{
  "norm_eps": 1e-05,
  "rope_base": 43800.0,
  "attn_scale": 0.125,
  "parallel_block": false,
  "init_std_o": 0.00695,
  "lr": 0.00285,
  "beta1": 0.9,
  "lr_head": 0.0128,
  "warmup_steps": 436,
  "decay_fraction": 0.675,
  "batch_tokens": 131072,
  "train_tokens": 729700000
}
Each number is 200 + 30 x the weight over its row's rms, rounded and kept within 0 to 999. Layers, rows and columns count from 0. The size before them is the row's rms in percent of the matrix's.

# layer 5 attention value, 192x256, rms 0.0781, rows 181-188, columns 128-191
096,210,216,295,217,181,247,194,203,188,200,222,232,239,192,205,203,222,183,156,169,228,196,182,170,164,216,192,215,187,216,202,219,124,222,246,188,236,203,189,201,177,228,196,224,217,167,224,239,209,178,212,208,195,153,180,194,166,171,171,211,245,208,209,167
102,215,163,218,186,200,217,138,204,237,155,207,134,248,255,230,167,213,234,277,166,214,210,179,178,269,161,200,199,223,167,127,192,193,200,221,185,211,234,180,217,176,234,214,211,224,294,166,197,166,219,236,201,183,175,170,221,222,221,200,163,182,237,284,203
101,214,191,188,232,204,179,188,224,166,182,199,216,274,204,246,238,204,165,177,271,197,206,217,192,232,199,215,218,190,206,242,193,216,173,181,181,200,144,198,198,195,154,220,172,211,236,204,171,202,231,236,223,232,222,236,172,183,212,221,207,135,215,170,152
107,177,195,209,210,258,168,228,236,201,193,180,176,204,137,221,209,197,159,166,263,194,210,235,166,244,164,222,203,190,222,190,213,219,223,132,168,206,179,153,201,173,154,215,182,200,175,189,229,239,162,207,214,200,198,204,211,207,248,263,226,234,193,169,168
103,237,213,171,145,199,198,245,217,205,183,215,179,189,231,218,189,194,246,204,124,198,201,178,248,191,173,182,200,218,223,235,193,144,237,219,222,208,205,189,211,230,212,185,210,222,181,205,208,161,220,250,182,224,232,223,188,224,202,208,218,181,160,210,224
101,194,220,233,190,249,209,171,186,161,188,222,222,222,192,241,199,199,153,178,197,188,219,160,202,275,239,180,168,233,171,222,213,197,195,164,191,190,215,240,164,222,205,178,128,186,211,161,229,173,175,216,221,172,151,185,241,205,234,202,232,191,206,177,198
099,195,192,226,161,212,168,268,236,127,173,234,189,250,185,231,197,274,188,215,204,217,240,232,187,238,242,188,214,211,176,207,200,110,197,195,216,218,196,225,175,174,197,205,216,185,265,180,160,232,174,217,181,180,199,153,177,192,220,197,168,142,207,168,224
109,231,174,253,217,212,217,212,205,230,217,170,230,218,235,186,155,271,181,133,235,220,232,161,225,284,179,166,228,218,172,158,216,157,204,236,207,195,228,149,223,171,213,216,189,174,206,146,231,156,199,166,215,206,165,175,171,206,173,140,230,194,194,179,179
# layer 5 attention output (transposed), 384x256, rms 0.106, rows 309-315,373-379, columns 128-191
096,196,220,112,224,173,193,201,116,159,153,153,244,166,173,197,231,203,181,136,165,200,191,208,193,186,194,209,180,167,145,204,210,178,123,219,207,196,207,210,175,193,161,178,177,186,215,226,222,158,219,224,193,239,208,194,254,228,200,148,161,201,192,174,264
099,232,224,223,126,177,215,254,187,197,208,217,168,185,210,227,204,220,193,152,195,186,197,229,215,164,212,215,223,203,208,217,242,172,172,215,184,213,212,194,146,210,188,299,184,204,231,232,200,196,211,189,145,194,237,222,237,213,166,180,157,200,223,155,214
100,173,240,224,194,223,215,135,160,184,180,272,208,157,211,138,193,229,169,253,134,179,200,213,232,172,196,214,241,218,178,199,227,232,224,203,187,265,183,216,198,205,210,219,219,231,175,187,225,207,216,210,247,207,209,198,186,188,192,226,211,206,274,228,241
107,197,182,177,222,163,244,230,202,196,189,223,257,176,170,174,210,198,157,205,194,160,217,241,243,193,214,229,179,191,186,258,203,255,198,237,193,128,105,186,191,254,243,174,174,189,207,217,143,183,193,218,228,169,215,177,135,226,205,178,190,200,196,207,228
103,208,233,196,232,200,251,173,252,186,195,195,156,273,179,199,210,164,163,214,204,218,200,227,145,223,217,234,265,186,222,213,207,189,237,189,159,211,173,184,187,190,184,186,237,198,189,277,201,205,222,233,194,207,167,229,233,197,159,213,188,211,252,236,218
105,197,170,188,180,145,225,203,235,223,223,217,165,221,163,229,213,187,208,235,226,243,178,243,224,162,193,180,237,191,239,188,188,236,141,182,155,183,170,220,240,231,227,199,228,231,202,214,129,210,228,236,200,210,246,253,170,143,192,190,228,229,200,164,190
093,158,214,184,205,205,202,172,189,182,250,231,225,248,232,183,237,116,216,188,205,219,191,205,212,132,236,224,229,196,178,186,198,199,198,255,200,239,223,234,187,233,164,252,168,235,178,188,177,199,221,141,230,178,185,227,263,215,151,214,210,141,234,155,156
100,212,178,213,251,238,162,224,175,179,243,250,215,186,278,236,224,232,193,227,117,198,213,248,260,196,177,217,167,279,215,165,202,198,197,158,174,168,187,198,202,209,197,221,204,190,167,165,165,204,206,198,206,202,266,213,205,232,165,214,225,216,216,161,179
104,168,136,230,238,143,191,204,205,205,203,173,204,147,177,153,265,168,206,168,175,200,185,189,223,126,177,184,187,165,129,237,169,228,216,215,229,164,179,152,203,156,224,216,201,155,168,198,233,217,240,192,168,215,148,187,204,186,164,214,200,224,243,242,179
103,248,235,240,170,235,214,223,209,235,200,138,180,191,204,212,130,228,235,205,245,167,165,135,158,162,188,205,195,182,219,194,208,207,179,191,206,176,200,198,187,196,244,204,177,258,192,197,180,204,197,157,220,184,228,216,204,154,240,214,144,190,222,186,242
102,211,233,219,203,207,199,175,166,212,214,221,225,129,223,190,170,225,204,170,204,146,181,172,206,176,201,192,192,189,152,157,166,251,170,229,206,194,218,276,215,254,196,197,192,232,237,157,169,223,229,204,209,262,193,181,235,193,208,175,193,171,197,139,196
097,236,186,252,245,205,209,188,205,208,188,147,169,227,201,173,221,210,223,254,226,225,170,195,192,220,217,183,184,143,210,187,247,151,185,213,185,214,192,161,197,163,256,212,179,237,160,203,145,201,230,197,252,221,229,243,170,201,235,163,163,211,189,173,172
095,198,218,256,163,178,161,204,182,209,183,195,199,174,157,202,223,190,239,235,231,184,216,203,183,241,218,161,171,205,200,232,225,240,169,223,210,220,192,180,262,192,188,193,242,180,194,257,229,184,227,202,204,178,270,219,166,151,167,164,175,220,185,220,231
095,214,208,250,254,186,206,209,192,236,158,230,191,168,223,211,187,190,227,136,186,136,229,170,176,192,192,206,223,181,200,241,207,258,164,129,197,149,210,165,206,240,209,235,174,226,190,216,228,158,211,150,248,213,139,186,216,192,251,220,188,176,180,196,140